Weights of a small GPT-style language model, trained from scratch on English Wikipedia: 8 layers.
Each number is 128 + 32 x the weight over the matrix's rms, rounded and kept within 0 to 255. Layers, rows and columns count from 0. Numbers have three digits each.

# layer 4 attention query, 192x192, rms 0.0689, rows 73-191, columns 96-191
123040205123125105087073053162128134120137119091153125134117185168206112145205138137138165091176167111103084056085159030136109085155128126147128129063062084172094110155117082179126149103110118124117078139123090130125164096119099149118092121116200154166125123201106140188143063069134117155
148166174086158095151070119124108136156133159080130140127133102176199142102171185120162136054130089079140067115136157122138159107094156125093091114086133096095121084135141056114185083073168106119101107075143087101114112145122126090124115088112123180168182137120129086102153068070069108174
128163052102172180138223192148053182068095177158080072090151102081104083083096100152127153218084113157116120134142160157110099140128097090084108135180188191104200134081158166188108169178112141135166170120118138114140074107133094114135117151091102116061091161087070188133151107166130140087
171115102171129124209148106176128089156120074138058145123144136116118143131157198144152044093139215147161103058083146122027120119164146161062176155097149114127132057152079089074137080168187122110127097073090103179084194144180107139107131136155170098177167072178189133079167046127120120127
092172058133116156106167155062142145135123161142085119096208118053093100116111137117094105235124110122104182161186078146109081165082117071131130121193147201172156200090129198171077189204083151120119197157095229116115134153157094133133173152192098111062133154058132149111152185160096130116
110135143087117144093119123107139125154120141151128078160127177136178144148152138086073123112134136118143149126108182087134125129169072139132113112162166172143077150175104108147125181171119096093129159150089126113118082194155144178165113195065104151157098073070115134159136135127131091118
124115127145107148167095132131111087124119155114113087147160124133182168162128107105128141126110096090149136096115114100142149118121127201152148150104140112131132164140131111136139115132130081106146077140124101136124140133148154136078132093134095105121171138082113152148175120110073079162
141188131083106156076073103121128110152119127118113131123082131115130146061132103119156190124182119099045116155098111137123072126103131087132133135137126113129120146088091129243123132093088117160158175129142099068137148110152115127105121129142069097075081126159098145166140131182146164189
120102135141181111173130122125111124160120119162130118146022128118162111121080127096147147138178123149183085117111197087128127173203094177215115145141086167180153096095145121104150135146085104143101068118135081142094072167147145148102114199114166089141113110200106097126069099141141129117
116143144075029178145168135144082173109099120165111122164139161132094183170134099126109122068172116122117155153118169116126066143165051118122097113169136122132105168172115127083156115144126136086157140162121133127120131108073121162135128139090141150098073110106178121156106111150138106115
130159118132143119119134134133152098142127104188093228095092092132066130086072061185152182105126099137140128138111091171133162104128097103170213085130137130085165110091131161144199084110058177168125153092136113173133125113137102139127104095120094121101117152111163089099062142137155154162
144078129153068113123176144083153114122193130133141090164178147082138126124185129150187149119125156091154160095079118103089088155119168100149149139110083129073142131144138125117103154198137156132159101053129138149165138151131117100082097123113115157190180150143177107127115104136141135141
135094135139110125152144102139129120137139136129145132107140116179122154156091098103140132102117126121189088137110147126134116097136104150132153171116056082148114134137147113122195144178127147110092058083130097163116141123158181132104175048144195125156117104127173073103130138081079115122
086187083145175125139083197129119143088138111133161220110129135104120162108184132113140125177119099131076195094153107134094135123091145102118120108148170187126138099114114183107185120158132123113138109116125090147101097137127183145141179060089120127123154138106087153160108168137161165091
153156132153110145161165096146101111121126113098111180068163127092069077099142175180136101162136130173149183136176071182095127103144102091127131155200203132126135108072135160117125125153096168170142137140122181157122132110181095111163118138208159140148089136115204158071142138147136143134
146196112128125101141079170146123112143092157132108100131107100146153117075078119090112115140090068118101152155094148151182175149112136126159081113127139133147131170133102094109178080128112116073119178145083115051147066144173161105125169112128078133102120149090098113138134125181135082106
112087095103145176096145106095095144156171136158106082125156153141105096160134111135063132102179165094123100103085150091090096158153163093054113115133090217097170110082128132106119170148180109075143135144140149088094079125187127089125106168119164135132155125161202203134133113099190138118
142109145167125102099099129121104158146101132107109079222145125164122186042147121138105128087099151052111117149149164156167052148118120120079074131067135124098112124223165059150122112130096075092166137070123149076183148153119103124111114087152067138189142096148073123093203060191121083103
118142109122143107097136156115123156107142179107115092161184122074100154103165112127150134158086168097100161102091145140085123125111160105116093076117156121043172081107149106183071127118164167124177103053136116069107112145112103111164139106131131161113156121152076164136203069212175150110
128112105113088161148139150141102107148139160144110068164088122188156168179114043113095172107126145132202057152059174115128121105222087182190108129140121117191157140165068117105125153139159157140154096174126090150133111154090126139073105107090084119140135113122107110131108123120093134137
148187142106102164158186136106140135132117128161157090163123148176176147121155152182085142126158109137138135080081107093125175123148139160171106097171151139077098094137170121060111067112155107104160098130121120147086136116090140108149210137116152116115107146120062101116147061113181120129
099086136146140140137148132173134131108154115163132151113152133149126101160144143076107052133181141113145089112142163050112075073172083119162119099087117110159174140147076173100098186193127078069147044141115157155053155183116094156129112143147135112086141080118090130161102141093112081087
132119202071084141136095131134096154139131144102160102206079193148178170153155149137087138051138154085086127121143151109153064159175069162064107117135034161128085121159113100133135149106137124085157141148163142114148142112085177190153173144095137155119146099144132181132123116059132127135
161113124139148101058142182164214100154173155137100103137075110130086131066118039102150155105118160119179121102114148180125188118163136069093188102133153136113095085115078144151155188081141117152191165110194120170154064142102115150136116126124131142180121092131117148147078086132193139131
106131152110147108118136085050111128077128135117142142189127092140126089187133107135124143156124163120086139178131074096132098169143115138128121162168093183185108172124113150120085100154132126127092139178137168067104081107138141118111112207123119057081122164178161089090165121141068123113
165064152126178116101159151147182111145174090112127167082114151105108137080107095170156180168130147127174088116088119158131199095165085060120165111114187140060127069186110131105179112136128141145194148143223076145188096128099132139145100097162155138175107090161081125111082091079172124124
173127132122101130083087143151171167143135085102151123098144115119132225071174180088106089090121135178175123048133154132075183109136149100082106102076139087121080108115123147135160146040178097127118120070149095113166191086158154124154168129129205146145142093086114151102151095090148163151
131114142140104147175092093171122151152097152162128095116102137150094135087132143129082151120145124107091129102134150155149080138130120150117143072094107109057108103132132117138137153155120157127149117103122099164119143166126082139098139097129153162124140070135138136077105113159130118149
107162141120071167180137109121145117103088192148125096148095115113119122166108135130131118133183091071134146131162152093143056122119102186198115116160113178143217131105152127112084164186131123110142146190105136113061111181109142109094154139091110111096140166138154125136120153134097136136
205079072158087106128147136176160107149179175117100083112125090141111187039114116159068205097197115116146080108127205138136107171100082072174181084112144113098131068129110112121135142134171141122213131104188081141146176163129052139104158088151062168175220087090141109103123123090142097152
158090108131144138119134163126114125071102109118115121118134144138115122130090132134124124140124124150139097094115168116109164104081142108139134096125139111098136110119138137108148132134143163107167155140131115100138109143155130144155166128131120160096113126089091150096057129125136143150
141140157094145110181129089185136110122162124080177119051135162100134164106146182106181146153169183151095139171108136154104103107116087160051133142134146115121086090133142164093129105161172156144146078127160133117125128067149136102120142027131176106137051128188071172167152116095151137135
157095129144122135130116116122122119122088160156127072130133132147131142154107117158095181121140122123168111121156119128085081147102139103142181105150124133121111127144146126109109195166144079128200158110148144132087120171174115126139183138176145180121142132122152100117161141117142089144
139188157090166106104126098109100119118133068090149189091158109134132091134140128173122165139097150131059109171115066158104150120126152103095129148131107137142149114153106145096120080036128097169092125099102079119127112111146159129093135112143162090102100143120098107148153115142171138106
188147144089142104155121100176136151093153051089168139114126161155189210144150158151171139098107163156141110091098151157057166083113169129103135133068200093082059090162121119098152118092162142189125091096132133120179179062125156090111113092136189135215100115175090178161152098118146138134
137140152163150100078138141107125169096082106100148111155131131137141132186111152158126121131110157167136119134138123101105173131134070162138140152103091083140115099127130150119127134161114124091121144133155119121144096122113165081112139128146119135125105180148081123151153070139135156097
137086114131116128143091121148128116111115125125123139117089146139113162105132129156111156118149184129172092124123151153140126093111186130114153088094159094100091123137155087097101131090139130142175147112177140135126196113143061162138124148154119151170119072140176139108146078106140159193
116092111179158130183144080117084089099165146147126123108117109069093091149087084146109177109137129077131133169143093170134060154128123143120152199142022144140130145145124187148082103119106168144153119095160129188115184159101096124092127127108151098081145091130164108127097124229143129153
104101144118186084098118144138112130087180099083188146094113169131163127122097141145142122151135162155138087117103142131096168091119111159083101144079205105148111119102097174132124104108102106161102127131161101113159146091160121132159148097123172139197133122120066153178126134085170134122
160154163154177060150138069170113165099153132075142173080113125138135151162129170155191124067109181162118092147088166144107184067089093087103119143112160063103105059186141128102129106094162145191117039114200112105170140057091122130129151114125161176171143132191109151123127091104142165082
160075151186142099140082112197163094151142074113168107105077144138114180117190124101156127050137176143206123081081174149109153119148130127123097129107130064075083097119108112105139161169163128144156083115163121146160191125151092111066067132107138140173158082107117127097102088130140111124
123155132132143120122127135103135124189124160132140188125104101189120095138175110177082135114130131085144135114147157104096140146156112121121129081125111141116109131138094101169121134131151121129104138118151131144107143133150094134153125125145125118146131099141146083067123124143130168120
126125108119150041155125097123149049099168141083146134071109114057119148084105128115192158137099123191161127151100146178073149114172138177073111143142125105173093105115134185146146131147169141134175077147187158138188134181153141157144143100123139132110091098145114138084103089140113165092
143173097152159079130110139139067136104083154117142098067118184116141125142148163145164111096106183129146105116097132127101147116089134079111131177145196072107131089169092084106130195144110096131130096068130124138149180095133079139125105120141130142155127090155104137104116114105152127141
148182141088108159096139124081085136157134180109166133146179097087115176154153135090078165207136087132110168137163100110132114140145104130120136058141138146162130162108144163113109179113095106162100119162094157124130110108077152142253140130135127151084077129116079143142131142078128164098
114098083123109172099141133117115119134133152141084164161122108133121126155113107164065178128102122118142132141149169128135104137139124138138092122130113141115138157122118123175144096116134144155080123156127143165106077150125125186180127121133125136086138152133062105106140107105112139103
170096121133098133118085105165128115111066126099114135135141207104196140107128150106128118113077101149166137112112144157153128139101095145102157130081205104134125111162158119156149124081091118149134114092134107149141170128114113102125092121202131185141107129153119148103132150128120112157
132106134155114079141147143093091086165169117105151120105195112152104106106140126105112108150108111160110155164104112143142105101133111124123100157111102083116137157103082152098181140114119139078107116111100111142139145148121141113126108143110072147144150130094131187157108136129145093089
132124160156153146137145170097121117142147137139132146201140120138110135179115081094124109122132143102111177154132130116134107137104116167165134188136061130175152128129128157126137121125139099068133102118129091175140156174119189081099087125116098111129182177144153158123102140114142115066
169181156166146114152178132137134102077182141082171076089127117097086110122106131121148154122140132124102187134097119144112132147134100174138145182191080116114146112118144185131161115175118192148135055139155111096145110151138120149126163138122155109112111125087104131122094103115134119074
142096110127130108108107130085149169134132118103189166135148188090131092123146119113128177168141133181102148108148107139141165120142161143132140092143192091167033092149111100101110135096088114127150138146139126087106150133142149147160127181101115171148120167181178101145155107151112081131
149106149188143159141129121132115118154142162113113153127131076223122110108146108139089155115173181073116094110155203121112105083131127098114126124121068135119151146138147083104153120161133162118128129092107130125115150159152117144175095111132092169114165101179155084032152122113030105115
137133128070118124158084155100063145114125138144126179040155200072155149097158189169108100181130186124144078144145122141080137116100175074101115160102194099166085113116106082101128172148070140139166087137107120151099186202129126125171137166157124150157083174173122121126162136166104134228
096139137092155110146145088140130086113150127145134112146079115159083141132165081153074194144138080099160113125175118135070066113144120184127112101132124140116124155113144091155132186126127126148200059132077093104152138186166128204130123120146091158131117068123140165118115133104119155117
058121093096041218078187226019052204087040206200041079160097103093168071137154124084020107249180108012075132137233080052192078206117103136178083039214112243151180255150111112166084183164107139140136207246094197117045122171022056126126094215125020109000074118085110125113148175179070114154
117102127133160141124163137134135153148152148102104144138123104183104106144129104139124116080123166134167089146142178113153126082172134140110124120133104169114139135165104147101153107097124126125102125134157086121123124085071174130129072110128125112094134115160102138074099081067147138071
146128132107082124130089143097150172134072177164096082111070135095188120162122148099093113148130053082117133128162132105114113170110131132172150134130164129119169173158176143143113177078160116139169141115072145130134142153126121091128149148106106151121113140092150128220150171154138095180
175111083142110138123138092123085161098115119134118135122115165112118134162112157166112095089134096134066168133087196136125100115148138227124159141076112119136122098112107175074107121105165173100082137129120105096084084140105117142106125142122135161150176160135097129154116104117115143138
085166202101160106055181125098163137157143089135176145162140143155124122137170124109200129118138170128071119112067063110087130109105091083105140163109103110109197113122116148173151087137132099102153134164191088115194088114139140105140138049147166087117132170160057175153140150085162159070
132115154139165034136138119183059171050096117075076113091109148148167107153119131166121100074205130164164111111096071085053127120123137154141112154123085111107170129145135141164086163072191158127078110154137154095165146105079178113062114113052136121131124132135112114132140108152089093082
127141186169169118111147137130161123131175109140133122183102132191058103144125102123078119100117146146157130169176164124134136100162117153123164129147094130118125131122076125070196112160130128104122113130141076108118072092081176119111091055105131145119156120114121119088086103056103134113
093120152140066127087135206152118188124087089171126094173124121191138146150128184129126124134182129149097193113097107056113118109165136196137163141164141117127128128104116116111123170182145109038115155159092124099161165223145107180138146123066131111107157112065131112131142149144166102100
125121075148131096116145154116152186086121067134127032148146141178153167155164105084110145112161136106095144137132156071079083129100155161156148170112132125123116158127097166114168163096150131105149116117096137096159169118049132071095129119092138119096134139099067138149147159124122083109
116120087089133140124136132109135143105101114117067156078167119137137077146053122164150119162143095173125127155080189101086177130112128146084095093127153140142129110128174125092107126097119120123039155145163135104121148109106155133153128133122121124126092143133105133103060142117124140113
130044119191126145119051125129115138146122174119117155121085117104130156122146134150130142126102152152157068084145115153186136149108179114194098128071129117110129143144147082124129123116041111154094102085106131150127126127141153164096106189147129125160166122139187109107141087156093154225
097109107145128153164134116136089132124159125144045093166081073121088096128097066113095153113166135100092139138155193177082080177124105175198178156127075136074189101126156158056134117142160119139115107094114101162096069118104131163107083090138123173112137120079167122154135142132151133074
211159092051098129139133181135102167134109143101184104133127096109156073083087160183143193161162093198111112107085090120071079151105136168195138103178163113072109113115109101128114154128154103122156141140130156066134097199160139134130099130118073136092123158160148097202142123131184099057
124147164129131162101107158087171120168124153063082067161055148102149115106173104115124121090145127064073102117147126081160139123107120110127168090114068088100147157138087086164149155147173101153158138097171142135111123097110111121131143091195130115109167116097123137161141163109107062089
156157128091150116118198134099101123167101197124080129128140084123110130115187143186179139132074074091135115121123139120164118134142090113154139151076144187100203101157190118141113153145054131182118082151127084141129102163140141212112144100125100122101118176147126128074148098068149155137
123144069108108102124081108137125105108137118120179065110089108149145104085138173160184128098149139160163131087108098152047149167107178122178083118145125080096114118138124113110084160118159106085135139080144145116138170100122160095072143149103176148171126112137116067149134123150160102173
124109074163120172129089167176123100133142124112106108167148102206150128116102110138100091079147122117175105144168212113100135178161131157123169167124097139089137132203126127047194119069148090115101119104112090135108142110094177120081084132096097162139141141127118134113142101088123155094
100209168095125066121050084145149210127076063092184207112176152170178160111190184147144094079073169204106137109055131129068219112109185091084063169071216075138023150128067106140080139069163076095041051095006143073149181091176208154153076163122134125167112167109114157158189170071112169169
138126078125132131140138181182108112122117176166117071127056084129118114101092086149087177136128070091114162153166181116164043156118105122161172100184097153157177137088149087173169194134148154129234139125169085133095164140126087136068208098121107125077143131157127093068103128151135107106
115143104107169082098072126195142141166108104070128172077068148152161150109094113148173109080092115160158079109078175131083217086120159083118147123086208097160068121163063097170155165077149089155114088115104131097144120108174157121140146163135113140189094120149114197132153147050144144140
084138193079117110138096101087120168153098117162149160171152094160120082187190137127140071129076160153149176159184105122115071138092129141112094166146100137146104144158128141124112140138122110116046111117051162138128135117155159144138076139093146138112106123152142127165177159132129120095
168096182121174088107103141183136126169151100084148159087132147101151170058137123108202134098130156202139086084041151144093233099120115088028114098065198086095090044156110162120144100109110108110125097097143040147184130067140169166173054096177186117181097119165065186141134113085142174138
169094115164117122103172144152151157138189150192181113109118147100094216105152118136105208155161184133190131087126152156083161161128090105142153096149157097098130107102119139100135133156171186124218136126173075189137178154123104144136124110160168085146161101079119128096160102119178134174
155138152100142144121127155156155137139127062081131149115201162094148175107168182128138071116079125160138134102090134137104225102133141079056103134091203076064131069136106159100200092102170142177082113077126140118172168071091132084145105079152144153165106112151099206098117134057141165134
153118156052144130097112131171137138105158055050148131114149181112152184099127164137172090136130169151131089134095119155068203041126194091060102077060193111090030098142127081105124168097145125153157119122156124065169130100141136127138114125138145171181078112188076184125146113074147116160
158102070125104131091157124105146120123133213142075146122159162061094127071130130080147160144191129089137122154141111131157110160133068099134123134157117136151156136150163198160132100104133130126130154176179149139085115117089076096176168125146097095168109094087180183130119160088155108158
110088159084088162168114074167080157113172111143124149109156168178108145138164170119137124124097133121129099096155172161112085127114142099124126105072147102092086110122138122139083147165129119162143080107107120140112134067121121151143085094156122194157117077136108175105168135099150120131
098163108161090168143130136088139118128103172162068137163136092109119098152089089111111120112170062075086139180178105124182089164135099131182141113170070176148216176122164125113134122162078112110112168193109178134099101135080124115100144178081077152109119129088173098100075148155120114164
096217175126106191080127174106144180165123130168141083175153098118107077145152125063113126154138087134142170119166052075164170113188111112123097134143120167156185217111136154146127145119095119112073164143114169086141094130148178104136108146111085110121092133140140119170129130091119152149
160104109121128110143111113177103131119114125121151134124167167115137168139106198116181142122125151187173148160105143151128157085129129124067146157139186100162055095147131142128149162082141151134158124060153105093167141114106109102117137120117148181154137137174107157170141135127153097159
131093150118140132124091125125112162136121111112164216118150170146167123116161158066171088124133133140086075083106160143149208112096200093079088125098183132115098125142130096147150117095137056147061114125111121122107141082085166108144090118159149124165109166146107212112134138106108133112
121142098103123125145115127129114154157103084127112153131192144163140124159128169156179139166108113150099160113078150130136124140092150100083140179112198108111096123147109087078135117119139105142165098087112102110156109082109156098111108134132175157164128152106094147153121138117133086105
128163125142149134135170130077136112109146148127127123150151079130099084127118089135095171116136137117143169134160067139120095165142085087137173199159061169145186115178135125112153121159119153107140112124121142158152090163124159134118154122112170116130112114137144085187113126127151134088
131133143100114118094126149116136142148129196137143177155134103118118111130135121117157098142132133127163133125144109114148139137140105124161129117156113115137128121170137129139111143150115102091106099137117129136155120130101141132136144133079109120106087127143131125148154110121146117121
110149111126101112091151115127085114168153114121117151120126110071077153041148134123136084131123119118140075088143142153104166131125157088116105041108130096168129110098094131158096158134147126076097167144101190197109188080120094158133076159137070103114157102062116132047138102140102181137
125157129127145127166135136075092120115112104147071147066152119071126104144119176143186082106111118172116129174104075111080163091094107122116165188118072086155128094136117163136098154161162126104106139117112133138160102111103129088109183134161146111078107172160126115119145080204175167115
128134156090145123112102070158144132164148105077155111095120127134072233151150117142139117128127144143174143110101138173083119077122086121105122104098167103113084074112120123111119096122148122171164082115157112118206137093136163163149126080131149146168121101147090151121131125103125172145
144118144118097132102107109173130143100091151117119135143144137127176163125132161109176127164102132177140144100147127134144157187092116123145113134114162135120133128118156098128095095110108103135145145136079131114132129125105162163147128145113145190162105122107143102136129120142142139152
089165129159146177125141162101121138121117190138122126142127096174140093159127086141083178154149118097111171095125139086137125137131122130128137151135136147139119156126177122134121137157108130098105075123117120135111066178131147136182086124153156156103101171110096153131159120109107082089
160121195160145074163138169137149102143153116115096111118123073139112099142108081105126109099172138119127132154140109118144135169167125157139118178129077106137163138131111142108168126111133129134095124131128111128168129132105143100090106102090180129153127110144188102085102120130092116108
115119098183162181138149138130092115131127130101140105163114117152147112087136140110084142149135153113120101093166126133099098167134130141077125108124139131096138139130118088146114150116142112131166155096177135130119174070113109117093104135183116161124141135089078145135147124166169145127
108148168106118121160097085162131085151108097102140130104153186102128121140145154147176118111101145155127181149092105170124160100111089110095137148123126076140119105150128118126119124128126152152139083105150086130179117093119152128125101077171186130137076140183112116143169116118135135104
121094193128114087132103087112088106112129117105130125102096174124161131181162161089151085147127106118153131135152062102137126144098134112142139142119045122115137142142152136155136146093071145165118086116135131099155133091094186109108103123120133149129108117190147120160131141116121116124
167097114163117146131130118211139096168163153099116106133118135145127127148140127115116115102091156113199154161162149159165143102126132109128159109100103121124107123160129136074180126104128112140118133073124124180110148073135177122105118112157145161136165146142166111103136112102076148135
093117115091108135112153178105137137145132174116134081134097101138145127072155136149143115139126109107167144075131142091131105175110102105129084098118144128115154196085115103145134125173129094103142156158153155099139096155130143103134079135131095133063143111104060143110141133139179151072
118200111108124093194127054138102090129117073090225186029156188112133146090121203141251093128147176186125133115076101143056197068109128139011164137128162080158028026089124133115103142129138158138137112098146116093163228124177144149137156141174247115172066143146156093146159133166152136158
095161095075124119062136117079142162111084127127113150114128118106195119130114172189128117161130103105092095136117105108110115178106118097130072097135154145128133151110142133156101140122164082118102163181135165109109124137140095152122143166123128126101089159096052134153135139172121132151
126096160122135119121183102140134169092177105110127123168156095164110133133137124137138134125130160071091154132118163103220172078149133159156073097148096148144103120127124155136096109169148125101135119114108150071103189137095083097098115150116136105081161138110113137114163111125097104066
141074133164093159100121127121066117128113124104117088159123107109121133169121082095080137149134068061107147155165155094176122105124121157095133126141118163171114175142171093120142126115107151145117185164126122154107134136099086139139104147163084127102170148117143146154127122100087123156
071127125071113126118099140082119120140103137116114115094110148077146073058156098033147097185089138128074118123128025098145168125098116067089141108133128109165157214122136126175112157104087139116100129127155140105145129074075098093124111171187083110117055096113146153146133187191112126200
057133167213171176140143150180094046096124082188075125168105045229102118140091131160077150107180113108176102143127171162153115159194163195134142127189096151109134105155106139065128089105141133137076138158095088150114107178069112137108080162092134150105134080113141087065056100135078149051
093061079117100200119152164148120177143090213107041084155150057129195114121107104107097104137145043065071113181159178078198065164106106163106083105107140192132192174148150114113163150140104111103149159158118169137125126174085105117108112147112047124120089138060182170102142134158123097162
120135090036136094097157094175118120153144135116116216090127142103069150064187132159178165151090109127147139120150137139077112121072098061124138083088159129115088138092188172176123161130120184148169052071148143154156106090181100155158141133193110151147122149136161128099140154110131170145
145105097124072129187125068158115149167122143169087103102165175046137169136173088100156162149108134100120110119100094112141097104078128102196119165112181129130158159108141124159094116174087167160195089114125144173172144183179099140159128109114114048160169142127173125132152163176102117184
140119110081078175147100094124155115170132140148114127101129178079126183155163145126176091118113095059134126129155095100126124069077147140164100113071163118119138151103171106168074144132094145141129099086111152142123197121199157130130191135131166130162180185141172087165196163148080145170
127180140172148138114153150133130105202184125141166141151134128122083116128089079093147105083109095161104168116074182113142106083144115077134183132105105136111138110098098160053164065132126108125126149109139087153127072112150135114172170092122112100121156154124112121159105183081193114055
133111134144127184145154107187117126155151138129141170094136133128079119115131172170112111114069105121150164136147129204137159113140119112104083093115157127119070121075140100176087123153065139185091133110128149177122126127185107141150097176141148130163101133147153123061092125160120142210
133194152146115099154109104124208084158064176168122109140144141154178186101127131101163156122151129140130112131101130115095144179103124050085142124080139100162163118139140126167131138136173102084153136091104199086155197152171085089084199140121089116136093133093199123162156201174106094105
098111141126104115164139116113109113167106107157111088123141161166183121125123107142129144057192111136106086096102099081071123162110147125134136083105141122095170146170152117162091154103210133129164104107141113123124195115123114083073127109130141099102117118125125118109159157138149145048
124087057159103140093100166151136154107149154123144085147086118166131118146130114091087175143159172139184118146169196146164092147150109196120101165148126146092108127111068155092154169114143128117112106149161117071112090139094124174117073130077091156170116106129136142118124092065103128114
116180120109148106171108121108153142151125136141117086126151132091137084150157087082208158139225133178115143104029070104039096169141107116167141171144099095093228108139175168091108153085146153153220118109141095133167095086126197125104114087076151107175101132137131157229177162164203049114
088114138114152124113131135090119144114125100139058086114130112138157125093128067156115116103144092133150108161121134071092110071095143128192126169113095141147115172179124186095140168131149083131124097137116119144148139140075167140062118097106107147108141120122099106154149152119108138061
161178132089160115100115182103090203082089169145095110102139094148178086090094109156095125130207123212152167097126159129058123222121131147135138129115142143118107108119207117080101161080130175103161089127109139116146151118065205149137166118123135154121026136112142083146131110128136099116
093111125124157098106155180054148159090128169140133136147151115191133115129085085095133096104134109141134102166151134119089134107102126139130160168115083138096163141111091123083176130093145070117132129138141116058154097162086159110093122098123114168116136093131077171191083126066169149114
173080143102114142135124121131089168071100110105095086178140133069137160160125120146130155127083141075089164124152090124118105124082106203153092144103120129087102145125133145177104123127128160122129140129109096108146172132099148147148127084152141149150118146094168112152154134130097102103